Part of a small language model's weights.
Size: 14 layers, 3 heads of 64, vocabulary 989, 6.62M parameters.
Architecture: LayerNorm before each block, biases, untied embeddings, attention and MLP in parallel.
Training: a variant of Muon for these matrices, 9280 steps.
Each number is 128 + 24 x the weight over its row's rms, rounded and kept within 0 to 255. Layers, rows and columns count from 0. Numbers have three digits each. The size before them is the row's rms in percent of the matrix's.

# layer 11 MLP down (transposed), 768x192, rms 0.0937, rows 336-408, columns 0-95
086:106097168083150124120120099119090126106133126132076188116133129110126108087126144150104144113162114163125168110174144178102116136130111172114126139124141136142106178110141134143190123118173116103140132142110114120158125065118126159127173069155136101094141088142080114117103125124129121136
111:112153099121085116097147093098118135146100130129163133101073121124105183116166104167119127120135141087141146099173154161113137099123129093097133136162179169126182108104122111186127130104121103143153111084144156135134102132117147124089134128129136117115212123110127119109133087138105088097
082:173102147143131084117145094136110124138123166123131112152108113147162113125104123121095125149195121130096147133168129126150162136130159126176123092118146086124086114098092156124159133160128142132164144152141132140108175132121112114104130094071114116153155143122161162140104133095087087104
087:116118126124124096149135111145125161107113169090099135140102158150155123184143153112125158155102101114165089141150106153157085111113147114112149134131113144148123081138151111141166143127111092135105106138119137139104113076122129112139108095122142143131154111148094168166071104105140132130
106:110132106164107085146082095112112148144120123144124154062140094136143111089115125127111111093120108157154164154140178141129164173153088110128133060132127146131127146139132152124140104132118120123154084099109113138106151160140147141121149152111146129136210138142132175147098107157126135141
091:157118160123114166121089145132089095122135076099124117102136099115120143134143120138125140104155155108127127138129163176121124140147132168122130114154129117165098104124127120136128134139157105146114118161144119121140118146140158079130096127081167130153123129103087142142132093074180096104
106:111121116103064085118128136128104097121123172156120161148132120171168097103128080149104120153128172120164115187172135138149153110097119152077146190111102099116152117181098118106120107136106129102167144132143157131083112131133126115119108132120118138162151151120139111103107102139115108116
112:141143175121145177126132132082109140122112124134167093096163135093124085081147136156100113128126147082152107133133163165111121132100148146101108100137122108138152143120117106172137138118129135113136151138149125096184121109133097108093118112158136133113208139110128142139118140154121127072
101:138136127105111166126135111137137106113132118153146183091149157127139144121125129156162118133133094126123107097172140120141108100141139177129117123121108142110125171078147109165139131120143132120119128095117142127087102142112138179134113111133148149095000164117120138102159141097146102130
096:107089129111134101094108096128139128123119133142164142109107138147125159113103093113139142063127096134114141114073150122087113154102145135168149143129087095137089125097105117110106146153188120104152097163080113150139110073121133106119127134099110164117202121136137105154120131121121134119
108:126104173128090096125122180076071115141144153155158116130169101102120128130147151152157086164138117081129135128145118137126088168114144181093108148188125147097136161114072123126104144106112179149130124100110157116147136088117103106125129174111161063148157119146121127121147159143126111125
090:093166098138099108129117102132081118116116119114138113135126103143127138133102132153089180079082128115161135149163134141140133143132121112138118148150139094111161131088106145132135186152089119075137157089123113150121136132147163112158089149087091122110161108145081097131125156156113139147
088:112104149112140139135085137156151131120101122126150162140124142151134111118138157106154202134114146117148135128092090114146140140140148157145098112116120132173131108088107088176125084119118149068140098112109125146100149160142115095174172167106104136112146125140114102078150166089152133099
097:085157130116107155153128117091146148121099128143152121168165120092114142129155096107125160135117103163135119160110146120148138178122144139130130120174144095109154071094134144063145111121120140154135179112142104108141129121109119121149142144108120163115221104141119165145123142099171130084
108:163111107134128115158095117124121123136117120128145160079098125104114079159115130112098130071140134156120139158151131163156127139119188134121150070134117133119102122116114149159142094115148129100134111132140126139147104148105143127085150147143093119124190087097141084138104141088141158139
100:102101130130138055147118118137115109104119138117143103159142138142167147108121116139133109119139109145132124125148108189125122146107096127139145146145114129092096147139107133138142155127149099149128091103140162152104093157115144125155139131105136133141242133124104154156112174119112113154
098:111121158109137095161130138119079121111131114156117146127120117176134105143116085139172123123156115119141148137142143144142149113124110101118149095091106111142127174183122129149104141106151117129114156157106142118123164134132135091142142134116131131120112150121167098130108092113158110092
103:119137130139130124130113130118130118144147127155154194149101091121147104119094150164185107120115119109146099127143119125078075124093141110131127109114102125126128153099083154126124112140155116131105116154136179113150160127100136156153111102154123111120102160109161147116167148070143141167
109:168137092153135133087115107148134118147109167127061121057125113117115118141166191088131089141114125117154125139102113121124106127126087123143139126168133094077107105173140119117100126136118104129103119081159127162144113146121115084117131111098163100101142132092139121152103104155141093135
107:136152128122157127160122146105105053149104138099140149136091099124129113093111126129138109128162120139127144113157150147132155113116160109103128121133126114117145159095144154188160092131153095100131122086153124148093145158128168125135143104115149108138158153113102087162128099107108122110
098:154153119129123088135128062123182109128104113138150104148119117117121112124151105137155141153122109123130093127136102143161109136115118122126097122120106117120137130109141093149167130124110138131100132084146106165114138133138096110138143137116124104142169116092150157140171143103095152083
102:168124149139148117147133121124131138137126125132162191091117114134113095117113112147175135122152116093151097108139142112161163051159111170158132132146102116142123135096097094104105130114120108147139127138094143122100133084160106154160128134140065145125181123131104129135131124128105119154
108:117112133137092115113122126127153117136109115115115127114115140116129067144126098131116142127120106061133098154098141112114155128092108102111081155120116092116142137119137136075120115130128167155115144159149114139139109116165109082134099151138136182115219183155053102103139118123119192131
111:100108164105131137138086113170120139152105167158137143110111147086107126137131135136117147092168101122117100131143152116127153149130174104117137109114155150129127166119109129138122128138115194155092117153154161126146141108102127109165137150130145114091131129112064094114156151134139115115
107:141112145109125067095110136111147095110129098123125107155119120118135138144132163100155108134135118113123106161100137121134112125125136123119128131118110143112109117120106124152118121111097120148121101146131163121144121092119141132136146158167160157116255181145158153140140098103123186140
108:174150150149132147099110134133152127106150152159116131115135115144140147129144086117147127107132119102176156154131117103113146139121145130159127085123135075106124138128133121165143117123059100109129128115146136115103131132131126127143118140116136089116022147179100101160102117155149133099
104:118148173174114103104093154131111180073133097125152140152096096122126144145156128132167125102125171102152115137116138143107149147116137130116147092106122138115157118132112082206153141156115119147149105143136152133089124092124085115117114134101110144148206107135094103134126120155134144120
107:132111118116132082119127155121129166160134146107120108132121115114095140124187120089145101144160130137167135132127150116172111115154095165108133151122108101095133083094143171128141112130117121163135123181123124169122103126147098138089115108134129143147150153119079032118125155133147106161
100:137125117143108148094140144168115104135149106141112140136122142149130101089079039126139121157145151166138180107079157114159152135117108114144109122106166140100106104155121127141123134132133158131139127140168128165120165074159155145095081147104157160135125118151137133106079122146112135108
099:140078128125125084103144131146121192108121111129139139173136114046150126131114149147166087146125185123115132129112104116133139094142101107156132126166127162134135152130098148127145153134096158121143150099122117135134121148159136109125079141080151118181038109149114145116126141137144143130
102:112124096117112114160151139136162121159144123125128106162100085140107100194212154078138129140124121139173102147095143174136071147108126144123129134127135112114149113188166106110123127135132119091122151128152118104115178156153125158199168142097138121112161138120099115127092130132136104125
096:140099168160126089146141131114162120131108144102106125137096139115113099146096143094108160123103165136088111128146122152150122122126158125148147137103170146142120123134127116086173109170092127111128132185100094080098099109132107092147144081128136149131142094123130104101158121145195150148
108:130076130136136138088122109154119101139089135129145124143110147141121089137156125118127123135086126139125112140131163144144131173129115111109125137120110094150108121129096123141140103118106115144164121135133106119142105184147081110111123086134111124143192131099095125144172093127189185092
115:164111167124118117181139097085097150136126129148105144144127133164140154141158122109090129083127118142156139093147156083125119104123114136169118150129131092146112149088129161113092159154110136139132106131102141132123182101088170140143128150174138133132122111120152087124148105122133102150
092:096177116138102179080128174189113124139092096133102141114115117082171145146106088122152143158119102116162138125125135132138138126132118170097087135126083148104122137131136125083108139116085111091143115144158129091126141123143124153101159098154092145156152103107174156095149104124155155143
100:107090129105116112131135136167140149092148120171167133147118184116107111115119121148139100127121112145165165155097102140144107128152165144122128151085118124144142151115108105110151124131153157112141155131100117150137097139089137081141102115150161092163122117068135124092149142169121117134
091:121137080139140125130134100167135117091120142158148123101157100125144138140171092161092128149142143122139140120123150121146150173147144137180103139110110137109114110189086092161158122138136133138112181115134108121098123140124136141136109070157148153109107122124093131124131161167122153183
102:157144138113107154084166099121111134201095098116100125129138148172148149137124135125167157142116146127141130137150107153120102148129138103167126151121194135120134159139172109094157100128145143131135117105147106135085125137090132126118090147108112098125198130115128124148100140110112110069
100:122129118142152114114132135142136118145108117083089111156122122143119090096094147140111189123149089147142074143115147112175142139128109115137116111141146123146138097121115120165180148163119109131141132091144121165106128154170144095118118125114147135104154128141126190097133087151156159138
109:121153105119142151108101129133149150164179164145165141096096146149112096146106142120119103126122099142129158137108150150156177110105123143144159125153144119124114144072099119193148128108126120089125159151155128163123121112145116142133133110151070115145138083143136130119121117120109124144
099:075139142082076105130139127137089161147136103141123110115143127140086126098138106133118090113152144121135170104088118145124161132146131129135148115109126145149137112151093161147100177078163117141153113142131083137160146082123115111101167108160126104111146140107149138110139127159130136126
094:134132117093134084141135153154095142138116161086153153141153116150140096127121106100109105103070114158157118111107129149128129136115108115101165133157108138066165134139143136130106153132119177121158129087110133118169102124144112150080131170158132139148117132123101136170146117103094108167
099:108108136150129101127141065104148121109155121143142077114137133093108115113083130181131135130124118132125127160157108123110125166098157132153149145111163168113103123125179078142098110118130120178143126096127099128149096124164107122115170123131152160134165148090167131113130094131089116163
100:148134119147151128101136071131129104140147124138138170136132111136115109123142133108107155141143150096135150164159166108142154116099104111121096146152080136132154087110147141145131124082128107132152126118099136101101114129128122093157125096139113102145194101121112147083139121102135138088
093:195118118134117128113157114115143083133113120106153122130141113132113126144095098116138106103139130104136169134186110100153135134113097095124155135122114131150088151154119154140120137137115115138125118118162129111131132085131114090140068163151121132111095108136092168174083170128120108118
098:145118059126150096133138144129123166138151124148134115146100164128116123104132097075169101118104070160124086157125136114148156123125114112133142136151127140089121096179147117167143119139105069123103174129123135132161086108119115151069158143106167159125132108122132148147092130093114132152
090:105140111101107150121100159141143148105104171137103109175107121097154083145110118142141118106122163139153182117152163119143087124107119156147104096161116138132120115109100104134124131119111123147145160129139138089124099133170128119158181125148130111126121124117095118129154096085133148081
108:138125144145112123100120102134144119121112132112157115173157122104146137145138145106147092066165132136121093133135137101159123137124121140134157076096116152090147145136128163102134124134088191126148116132129148128157159077146131094155144163121145093170054136141129114116133149155096110161
089:087128162151106138114116131117130112145155146131129104190117145130114140192121130137156131134085110129146118142081124163135141123137114176137103158126126168129157077138104087123144103126107105134133116061133132111102097147150150115130102108151159126182167086126147155109107100171124170126
097:128152122133114108093121125111180070154124110127088099115106145160144142124144110119130128172153128136116162110084151091146131102107116141121112112174137116119085145101087130179156133156127141120164115158096145123120107132100165112080101133166152116097119114091118121115152148096154143136
092:080141160145127133123145134130124123115134114142170102150084146128140114115138117126109096152144162132163114106142109111136129097103120114117138080141118125132116191117118123105148116122120104107138143173135125126146127117138148157129125136088145089147234147101120109161115145140131144125
105:139152160099122149121107124117148120093082110182119115094110105133134122126126141131152134111136121110093137122088108136110139086097178108115144102159135164138116110133149104080131124114110093142069130127134157139112159103140140139176149103127166142129062136115117142162150115135136142139
102:113087111124118140131106103114128116116136111129110109118139196105137114148106106117105157112119089118119099140117146135104124128115125145135112121153152107096156114141150148114137098155125111136170134136134132110139169128142143160144114146101145162083032130124159157160144132137080161088
103:114109141113127106152115137103149129141133150169108156147068117141137100144129106093159151084118128108124130087172144133133146160106144128172149097109118155140130118145130130115120122120139131120123115135131116122106129138082108134106102126131146136139225132135131142166180153167128145084
103:134115106124124096090168143177159150121143141136146123147111136123115091126051157161126116117131125081118103105154114113103143126133108141144080108148139112166160117146130151130125164094081103177130120131086154153148160138158119114131102137099124092108102134141134112172105157123089116084
099:105128137112132119115127151124108162150102139116106113121134153169118146117136145126161108134109150152105181096126117134139130105111161132161141152169141127122124060091128086145156115127128173072127158142137092125124137122107114147156179142151123134134108095152093179146132157129150166104
112:154155114136124135122105154133114115132093153137111154139120101140134126099167092163141137119123136122111153171131151128117155141128107160138115157132130091122006105111129171140117150110100124096148118139132157144081121159150133115138076124110135151135242116142105104122122130106142104081
106:107150128138087097129119141160100138126125134136123176098161136136146118112107169140095145160189129107147153119072097117093141133126133129141157148133108127096087101109177104147114172111142115131122119122146125149132157110123097112126134127120140104107109091144172180106171134138125142091
097:120118135137081093165170119179167117164137148113093148136138149140143146150128133135181120103147138097145155117140104147113147097139125109143158122116091130168146103106129136098126121126131106071122143120134108142113146104093145124132096145129106143086144146136171128123099105138116122138
092:124143138120134101120129107158114131117144157127172121087145137143093124147161130142124181103148125104108167145144129151142102159116151191103085098119142140091081175119145135170119126125135118108142151113165121156157112099126126124069111120146094121074103127138102104139136141153079141093
105:119122128112140160128141120155171114138146115121139132102091123097091139162140136158161163071119120163109135106137126140143167178080144144098098119105150095153144112141125114124096154146167153105130134088134128160126129183121165078121087087157127094091150132154132147141124155143131090098
093:089110138121133110155143150135126160112100090141197084110094097124127122092110141151147155120087131157131135117108089083142156141084134172131154179128138150155120118105126145157151108114135136163114135133121127167146125153108081125128108109101157127093128146122088116132135176111089191134
097:154132168142123167109127127115156092120113127151081103178150153134122093072137147143163097155101160097102123101138139090127143173120127167135105106115127108112107117159106115098121145120122154132092088144160076152118134111145126142138117093112120093127159168133136096138118160159129094123
105:118130152145131102160111129163130093103122158128157071144130114082158172113159158156115146122093143130090158142142140093148150150139119141163125126114141119145163084137087110147115143153087163151103132104082145112155129136110111153200078113119184135162202129096133149123136112132171129159
101:114126144168107147139109151136171162088172168074104115119130095133111135113103095139110123120157147150107116133124136110125140146139102152103142142105147143137125153146160142117102154095143097124161117140100185123141144071120159094080100139161150118081147108083149122130148162157130103163
105:132117127149149155116117143113069128133139106135106124115144092067133131124135143158114103121117149180163142157075102133131132127143100134101164093109118149084124170100123164102121143128114140095124140175166141123150124109136155155158094139133125099146126139122145108157142131112112132094
116:144117101137099138120105156116137143148135110120155103095153131120147109121075131117155104129117135165127121203137137161132175135114111140120160111141153098125120146138140078125143107097119075085107136142157107152115096089129155083094131121106149130127208156148117114112161169111137118137
107:113136113135127161153110134098166142143131161129124125121107134098118118078133151110114116179115096135116100121142149139189096148109104132105119088113127104108145130116136133130124071131121135127151152130133138147084142141118119149131113117114168150136137115139167136100155089122113170148
104:112129090169136135114156148106116157131122094164126160170147092132133130141101145125161149128107154091124149106122086145156136130134097163113096145121138101073174077158148119098086141139122150099147109092143159095150144121133138140159115119082093115095184142160128153134130101098126103079
103:100157157130128104099106112132104169124098112140121118078100120130101148149166136145102122122160101125086120108148109120157133112117139118129095153107140117157156158101128127110131105121165135138099135116169107099106145163128162136160154163129182122112110136144076118129145123155109141146
107:119109117100135068112109120168128125180135096176127140120096159122100111097127139125137151130123112086145103124109126146115152139122144142159158098106132095151117136183111147107124130133115097150111115140097175126131138139158120137152113139118145112144157105110117098126127120113147134136
087:122125131132139107131139105077131134187127121119146191120103137106117151173133126129072095101121110141131096128148144117151082117117144147126135148132143153143109131106116159132138137153118114129142092133109169126140106137136119130113119133118093144120141142097163097127151108097097157116
080:096163080104146113113129115162097149173156074104131141146110135126124119110122145137116126178119113085138141132120128149133102159108112126147118169171132124128156107107144104124106136110147103168085090135102150097116136106149146082122122117149133129149153153151122139086144126159125126145
# layer 11 MLP up, 768x192, rms 0.0831, rows 337-408, columns 0-95
102:101099149138121095124136169147148161141114161134170112133148113112127161135195134093100136113145193132148150127145135112185085170155135108124140103118149083135142120173140119137111135119146136148138104090145137166133114152157147121106160141144154136134144162104145127178135092150143111119
085:147068108105134130096121126132141132131131135126175159133118139135136140119093136123111094125137112118111121131136147116138113133085141116140118138180115185173140130140112139161116141118165152138144078146095105132122086125125145134136119180140143192120142151094144065151130136127136135134
096:133106069128145130119117126114131109127096105148150102099149138138133126121108121113128134130099143159133086141137112110162147104130138154094124104162108105187113137111112158102096112114175122132167130143148133116154143133123144173150126104121107121153097125127105102131156098123104156129
101:131106102132145149147146118076130137163136123116161125099134090157070090133128135132131155181093163113154112163190114153062096101147134084090153154165142121116147070138151126110113143160105144138146128140130124083156149140100116099122140115104152142122124127103120156124151133096137120113
096:146144086088168170109113154145138125146095159146115116130128148157190121153108115141108103122088158137093125144108138124129138115158182130100148146130129138143159116175123135103126097110112106106144125100181113113124156157129127144104151119135133164105112124140125130098122158136140115163
106:122092101086125126133135129127143140114125131135153140154054093131119131126142102120119093134123141111115112166137141099116129102186145172100124163185155149109161153120127125149133115128179109129105077108134181139159115130102122168140130081121167186065096158153150119117101169110145116114
103:098109145117103124155120142092129128153108158110111079115148149121112139074147150143106117120154135104111119121168147111126105141152184128122129123106122104086189166146142110145115099149164115142141133096165131144095165151103107117116097113141146167163174164118099109170133142153134131084
102:101139117181121161113135116142117149141165154135118098161132103115145129140136120137146107122141136151122114101103128147129115185142109102101109109090139149148086082154088095137169112153112120124171130181128107127153158140128145114133161106136111118131109097125155137127078116136105106102
096:130121114158112145142097118137154146164120115110110111146116105129114101142122162153100148113111104121147087135064132147097110121122136156111116099131159183124147097130153136102145126096160134124148111168145143144096117191123161081157114139158121113165201136113131119123138158108130146142
107:087153142120130138125154139088153181126127152142136112118128167134086123140113105130142140110107068117138141102148132120117146113087110094128086124126076114155148135115145130174155159102126140135104140136143102133115136081143134150113093171105137103177141130131117085134096114120108106126
092:129117137150151126153087138129138139105150135131090129132152109118108149156108116154107081133115117142159134123113082110135123110127140135086136112110155131131139118075097187150159211142123150148139069131111098124093116163117141120125123103111102138120119097142164134157172157131143128127
088:118074126124091129151096121084114112130100124152132131117048139135120151133113125131120081104145125104169122085132094143134148139105155120132122118192135111128102083112131149160134133080145086143164108117140124118134096116073109158121154141112118114145118113096132128145124159114143185149
093:124127124112108140094124111147113118110120096106144127106115102110142146121112144135115123188146113149145124132171074138109109113088125112106118117175146132098150173121152105149151105119192132106126146187168096143140103159133179143105164092119107110118170139115114089157107178135144109119
098:131126164096123150121114144152146178136108135101129152082124115141105108127107132147138105104145140068145119112123117133112079120076100088131116150108114090126176147147109158106117180137134097138143085132109122171156153149119122147154156111101126122119175120148085145176130143162108156145
102:142117129145111091169126133122139122142157134103108115122203107124128188127121168090130100137113125138134085114110123090130145101137147116119164162099093132121069143168139103113110135124102126137132106118139081127075129119098118161113082111094118133146128101144141120081139179138137149125
101:122136130107133128137128089090100163116167128142105082109120142126144145126134114156124094131151128138105140154166128110180116122136125141152109121149098152115131171126075147100151168097119131106145105157134114138132096113140144159113117162121112117172117112139088087131094116117104109090
106:094159145108134097129123137094150152131131100160121122149119099138144164128121085077152148109085115131129099113167117103106115126151126136100159144149089101107121139105100091128108139117134133156087130074121088133137158150121136167106155154134108119125113112107110093142094081143108155111
101:117147171136160167132113066166113122093161114152138132163152087108166090150136142146165110138086115122134153120149118124134101146101126128106140137102135129150127165144140128080100145105148126147153102136111137133085112111117132137148161134155110173114150116167117118155118122120135155114
105:109131128162157156112140114133106096120126151140159070149136129140131078101154177122082102164111110114177148088147081109113112092097110165139087116145118123173114127132133167126130101149104159170142075098168118147150164091145144126098152128125104141160142144167130148161166140104131129120
100:092127120134107119133113128102122107134128137165134162137108128135151156128154101169069077115118130157097129083136144132141137130128132089147160125134131118145109138144148133129172126121120143117083098134137091111108118170113187119115125164154118149087135130164116136154141160114167103144
097:122104108131124138098147196139117154144138135105125116144152133117139117167131087124085133112148162116134094142140140101123119156116127159092189120090143111111137171134125121104153079106140151114137090171141108119135124153072126133112119142116149136115166077098151140153132124147100115176
107:103129127153129117165115166101123138122143128142102136101092075140096106106150121121091105124162114133107109112115123080149124149101127107106081113159133077126120132139129113144123121100075124140147110126093126149148136124127121086102140141088161107130160108136131141146126096114122211134
104:148141161124124132048159130143136098113128112097144125118141126174139096134129081129132134179087127143115131129131131140144140120107117130137136130080139122131120147146133125156144132120145056120113148120127125088166163098112112159119172109110126142122119111180139157155149138133161104058
103:141150097128093107130135132108125111113127154166123155151117140122132096119139134087100049149117141112128105076114123093130116120103156119092120145119109156113141113144124136078147120132081108118117128138144092173111187114141128137141145100126125158100128135143055086177101144157158170129
101:112088138120140146169157126132104138142117125131114111116111099117093142102062111100107137077126080129100105136105146133158132137114103098111118135159121184140065142137136178079103135150118156116134115112109147145142112096140123127150175142127120106144177144085099152119100111165076129153
096:155144135165149100140124117163119179154105134151151151127133155135152160122106132118106117112090112161110106130093119147113139150135127103105120071150076111149119193141148127148141145128132108162139114144166115083168143143096145112109166144141126143119164165145118122115124147144124134083
101:089150115149095118135111101114128102109166130141165120119140128115135155101101155115093132138147125187122152073142096131126160163124122136109102083097132131101107117134178100116139122125107114096128122137145111101150140137145095140087131164083141110132151138140119139081155099128112115142
101:089115160150133108128166128137165197104116144140131129148102113057144143097172148136144167095141119166082101135148157125103144135181104130107098138164074150138137112136155105160121114142134097093137158103106111148120113132092188108142123120161149112136115145099116123132139143119138125132
102:105155083146104118165153095136123146134133141106090117121146140157132147125128146129128144175111094125159107130093141128108147104102121118119168129169116119144132136122125111183122114175090141155075125153149098171118112154116133157129157143135114163111184138123172151070113091154137163084
104:142143127091130134117140180119113097117149104153142095110124099129133135130134172137074120168100127127133126086125120099121141143127119141158134142097079128087160129162119130150176141115163145100128143119143102146152122160117142119135143135126086139129149133109109149146112124143130137157
099:164164098119146176105133127141121155114121117116128143126155073192095161164132111135128114144110077131157112171160136118134142117115136158159119161175152113188101144138085122126106085140137147138128112106155168174160112161122136132091111126107162137143083134097097153145093095123111100120
105:119125149168072123118152132111150092122161131161102124117126137141168118140117153084138110148143142121125123121124165127150098149172135131097091141168094144116127133137101097117124133139141108131127120123140184094105158121099092142123114131106130193114157122158070138132122098120124135133
117:185122113121122146111140115111088130137131138082131116114142125136122146149162103150135093088097086195106111093099155132166124153116119093187103126110117153135131134144144089123145131133123155116128123119144088122107157107085138156155144109127145166141141114148093145150145121142179105123
091:161144096103106138158154135096147119102129157150156126117127108115140129133116138106142109160157112167127140108108111155142165150136129129143172141122130111144099116084162089114101150123129107118125124145132089141130098116116179087123106135113127108082192127158084156144140111124115105090
099:151120124152069142118186142110127137147084123120119117099133097151120177096116115150157100109150157144151113148165161083108175116139112095112146150085147139104105084116127131130094114143127121152094148110155116148179116128123111096113173105141131128090133127158104135108050075087153160143
093:158122145129130177118106140186095142106119140091135101092157105120138145128170153167117148149127087144106119143138087087123148118133155111105117132124158118181114105092154150144143117153163072152110151154087148126122115105163107138139119112117090141130156143111133126139103150134127123162
103:130112125119131107138098110131123087157135111109126130140144112137105140130116136099147145131107106121130092132132139090113075156121168096083143121142176126107170125126130116162102102141122107133131093105142133151080124133165126117123121131124131107090150150130131116135066156136127154143
104:078108146126158135114140149174099115154143169149098133138143111149087103128112152140115145105140132140093072125153124122149113103187137129123116112108092115116103134143088091128125137102171127159104148111107148098097148180118106112145145102139142118087115139101126145105136067130111140087
109:099137121116121165129165112145066133148110144084106142100100120134090123141118119136108173126132144139095143152127113148120142116151078151133116115112109125162152126209131157149155099152129088144124125096118133148129089133129135106120158143129077101132137158173092118101124083143139092122
092:131143133125170124155108167114123105153095160152124117135151136144112141141129137092134118145132131159131092114135131115162095157156112094152116176120132138104147119145170112165129116174153131174135112119180081126117130137140139093054127117129135128139176082119054132120128119140145109101
092:108116079095151126152112150095139097165161158136119121124129128146153148100155123111179136132133111153135119140149116130171126149113164177077140154151161090115114116113114112131167145106118148140089167123095125122129149166072154164154113121125092088130099193114123096168137134112188149130
094:121107136145125184157131155168136100129146106118112119117114117163145140137186157121118115119146149130113166106128098140160131116074104139111080146127100135133126094128092125132152139119158111146123137140093131120147107157087115120181135165147118135108128143149126056134079071124127145112
094:118140142151115132115130129151120116146157107154120130109115150125155118168155130123128099114123110131115124144145104140116099095148087122086134134103091142122128130105134086109124136124115128124099169142124096133081128140090094103121132165160103157112159128162097136126170115136134133088
099:123124167140115150166153117087101093126139125119132121135122146134123087080053120157125106127134099160167110117119145119118103115148100137138112122148159104161138133124096118104124142134163087153171140127145114133096151152123100137127143108111092137068167125108095129124097125128086120120
096:136137160128089139100117117137102090110102131145120151118148156104177128167155136110091108117145164138121133161120161103156134131115128158082122151117121110164133148116122080105108123102136153114124124121099118122135174126100166131130109166176116106112157153147086133101080130150124125130
094:146103145119109099118108108138093153120180103103108142148136118153102105120136140109128096096123090114130143107153137073136125127128121115149129178099138170114146154136107138130124145122166106130184126089143108086189103126121114127074135154114132155114094114119149190098126138143163136193
094:144136129150107150066141140147136125111111109134139104123113132121107139160186120148163117147106172104111125082102123103105130138142115129140128167081125134102124181122163115158126152117126085119122125123143086113125143133107147145090125143158115112110122110114055092087136171161176127122
095:121068125085136115116182147170127179136130117134133113151139088101134149113113157130137114130181089120160153112175136138111128128145159131159119117108101073132126097144153131150159111127126143120109149138136119096132188140110097163128097129100118123110156158158124112132113138165152143151
094:125135117158121100102102143152175093132136159117111124114114174131157178081099134085132078106145105121119113119126139165135131096139166130144101135165136135141095112157131157121166150157116160150158139151106111090132162144104161127088105133141151096122075106117123093150149178142114134135
093:122126137132125152151144120114121085115121082124113085099127117119083135146154132148135158167123094129166146117120136134140088119149129115134193136106128157138077132101159133156139105072143128110105087081158110136109110101162110109103101141137172148098116132150111130100119144076108132146
105:150133090130124127073133162114111163124142138102152094137142114158127113181116120118129128150115123160106138166097109106098133106145123169131114164122161174111131101119146135134111105142137185161146132088147105117145095139143122173151134122141141156106176132141163126109132180144095164135
096:114141160116099138133124110154114135099176139137102086171073116115129168125165111138141137141149168108140176120115127129150097101112143146131126146109112121133127113132174127124152135131154126136100116096078099125137168152088117135098118108142149159124153143122112122127163136164179132118
094:121095120129102116090157091167085090121176125134106131112143125149148118144142130122125127119141163165103128193131145164136152144131151120079147129161103152139111153144110159155107096114150129088136172134154099123136121113153101120137139131138131116129184124140125111113124123131131092136
101:145106153134137166105107161123137109179127088116112122116085134182113064131130082126101088118112137121135129124105125099079134138136139156111146110147096104114129078156133097158147126142135167162115121099144096086117140152122118136118089173116126150111126101130135147113097196142122097145
105:112120131156119134147133150076097137093138137115142119129165127123143149159171145129126123103113135146132112162097103161145163105138142148117133119166117163099128154154143096121108137214135179142111104141153131100148139166115124122129130076128170103123109126151120101099120089111120169117
104:091157104129119118128134131093097145138131118094147122127127153118159129107097103112082117133098113143159140114104109122151153140125118116136131154145119096135105175178097122130097118071123124091188148127130084082113090139103082146143119166127127137091202115133107157123125165150105109136
098:125139097109118157147209158086107149136119103089139156128128119143157162157098117176149137140138170133125106102121136151097132126124118138139133099117141096128098133119153157103142135118136154130121094136114135118130110178142111129136121099132144132153169081142095149191138137099138126130
099:151095077110114157165124128127079158130157148138094132130089135163109135114108157108139080152101125149117131152089162107108137109080153100112155153127086142107174108175146148096148132128200136168100119051137118153078097158117130158122152146143100106116101134151156117111119128085076089144
101:122127117102105136125101137140133096093095186099077124134118122159097135136142130114090080139086151114172122127057116133129155139129135141126140126135109139112158163155123101167131128096147099111166130165135105119156142128115133155103122163140113121155180132148154109131126119193135094192
105:093113169117156163132135152108135118122112152118085161112145103127124158138126111116165137118118149109127096110101131121125092119116116093150118136147139134177146154105138115097138151120122101176121140100134057130130098115130134152153119141131180115085087155121123096091145151138137147139
101:149148125086102149162114142127110144120143132109130087105133105112079142114117127114091126152129110113160115140140130108088108163144113129115134169149124111173111166135143131120103085185109132087148160124113151166122081155129134151088144122143129170133104095119101129166075115134139141088
099:155127106111129139113133187162123185128123140128148137131109168116086144161101136127097109140132111145142108141130070150119119120167128110137136103150098141163113164118138170117144128127155090099128151118065099105105077120099118130107098131104148133109152151194100120122126124145110127151
101:125144147135126120071137126108111100158155089122101088090099116063106125093138156125081137157151103121114111160133113146138080161167141080129113111127127120130161120143157165158096113161129108128125165139123102107111164142116118115119137116103101148112152115109116158107121101123161115118
102:180135126150112167143151144159158103142150149106143087156138111152183127114113100147127127179149129137125117115172106133108100113131164130111135160143122123142136100146100120123121112116135149142108152157161132119150108163126107158142134104108122099114133121135107109134108117179149143114
101:123149160143139161128117161127119105148121178141130098138117142120123109120164117177123130142130121137107094137176120122098143125137139134134114151139102170093087133127202122106110118109090152132075116115129090122138124148098112126127175133158068087156156137098096123125127142110117089110
103:125091101140122163134085113115139132137142134117146167100149061138106138152128137082126139096146111164109168114137101092150153099154103167101120161142155140146141120130127074095145113124132162119128122122146143110156125155076162088087155160170130099100160119123115154122137096157159098108
104:136142126141143143091079093130150117120081091127130124140069071182104127130141127099115113126075119122142164135170093155119083116163146139109106129151156137177142086096114133107126120128144130160145131108138110148145172151140118095105112152119135117146073130095142089159135142119146113107
102:108090161094117115120164200155156131109126140130112085124107137142147105143139127077121124159115138136133097130117122108117145144113080136104149113135151150133096180157097098112130098092093098158104131127113095130101140105147075060083135146173171125117107117116132143191117172108090121120
104:125138098159132173084127130114164143104093118096137092154111124129188110146107123114063158170133151136144097160137152133140138168126159174152185165175107178079105122108136121121111129144105128133153134135134164151104087117103140119113145133125094096112127129096154107164115101116139098120
098:102144112163099105152125136095114137105157131148176144158100132100137117172172120148096113135165120114162098144103105091189135110132177121104125117149119146099130118142144174101135135127122166149150157160128100137101118145113137122153130102127117139120099084117142128167123133109114093173
094:143146115155108142123136177148105144106116119139038171155155106123089122087150124096126134139085104118155144145129140126132148132125122077099073120148138117146131149134121095137119120116136152110150123131157126118133109133106140140124171107135132147108089178130130121089115147153172157129
082:149118105150094127108144138125155130112125168138144127073088152146152153092157151105108084056153127124153117125135178122144151132121120117108086144129144125177096152115155154138118131124106105108195143111141126145182105122132115125116076113136090132118061107092111130168118184102121152096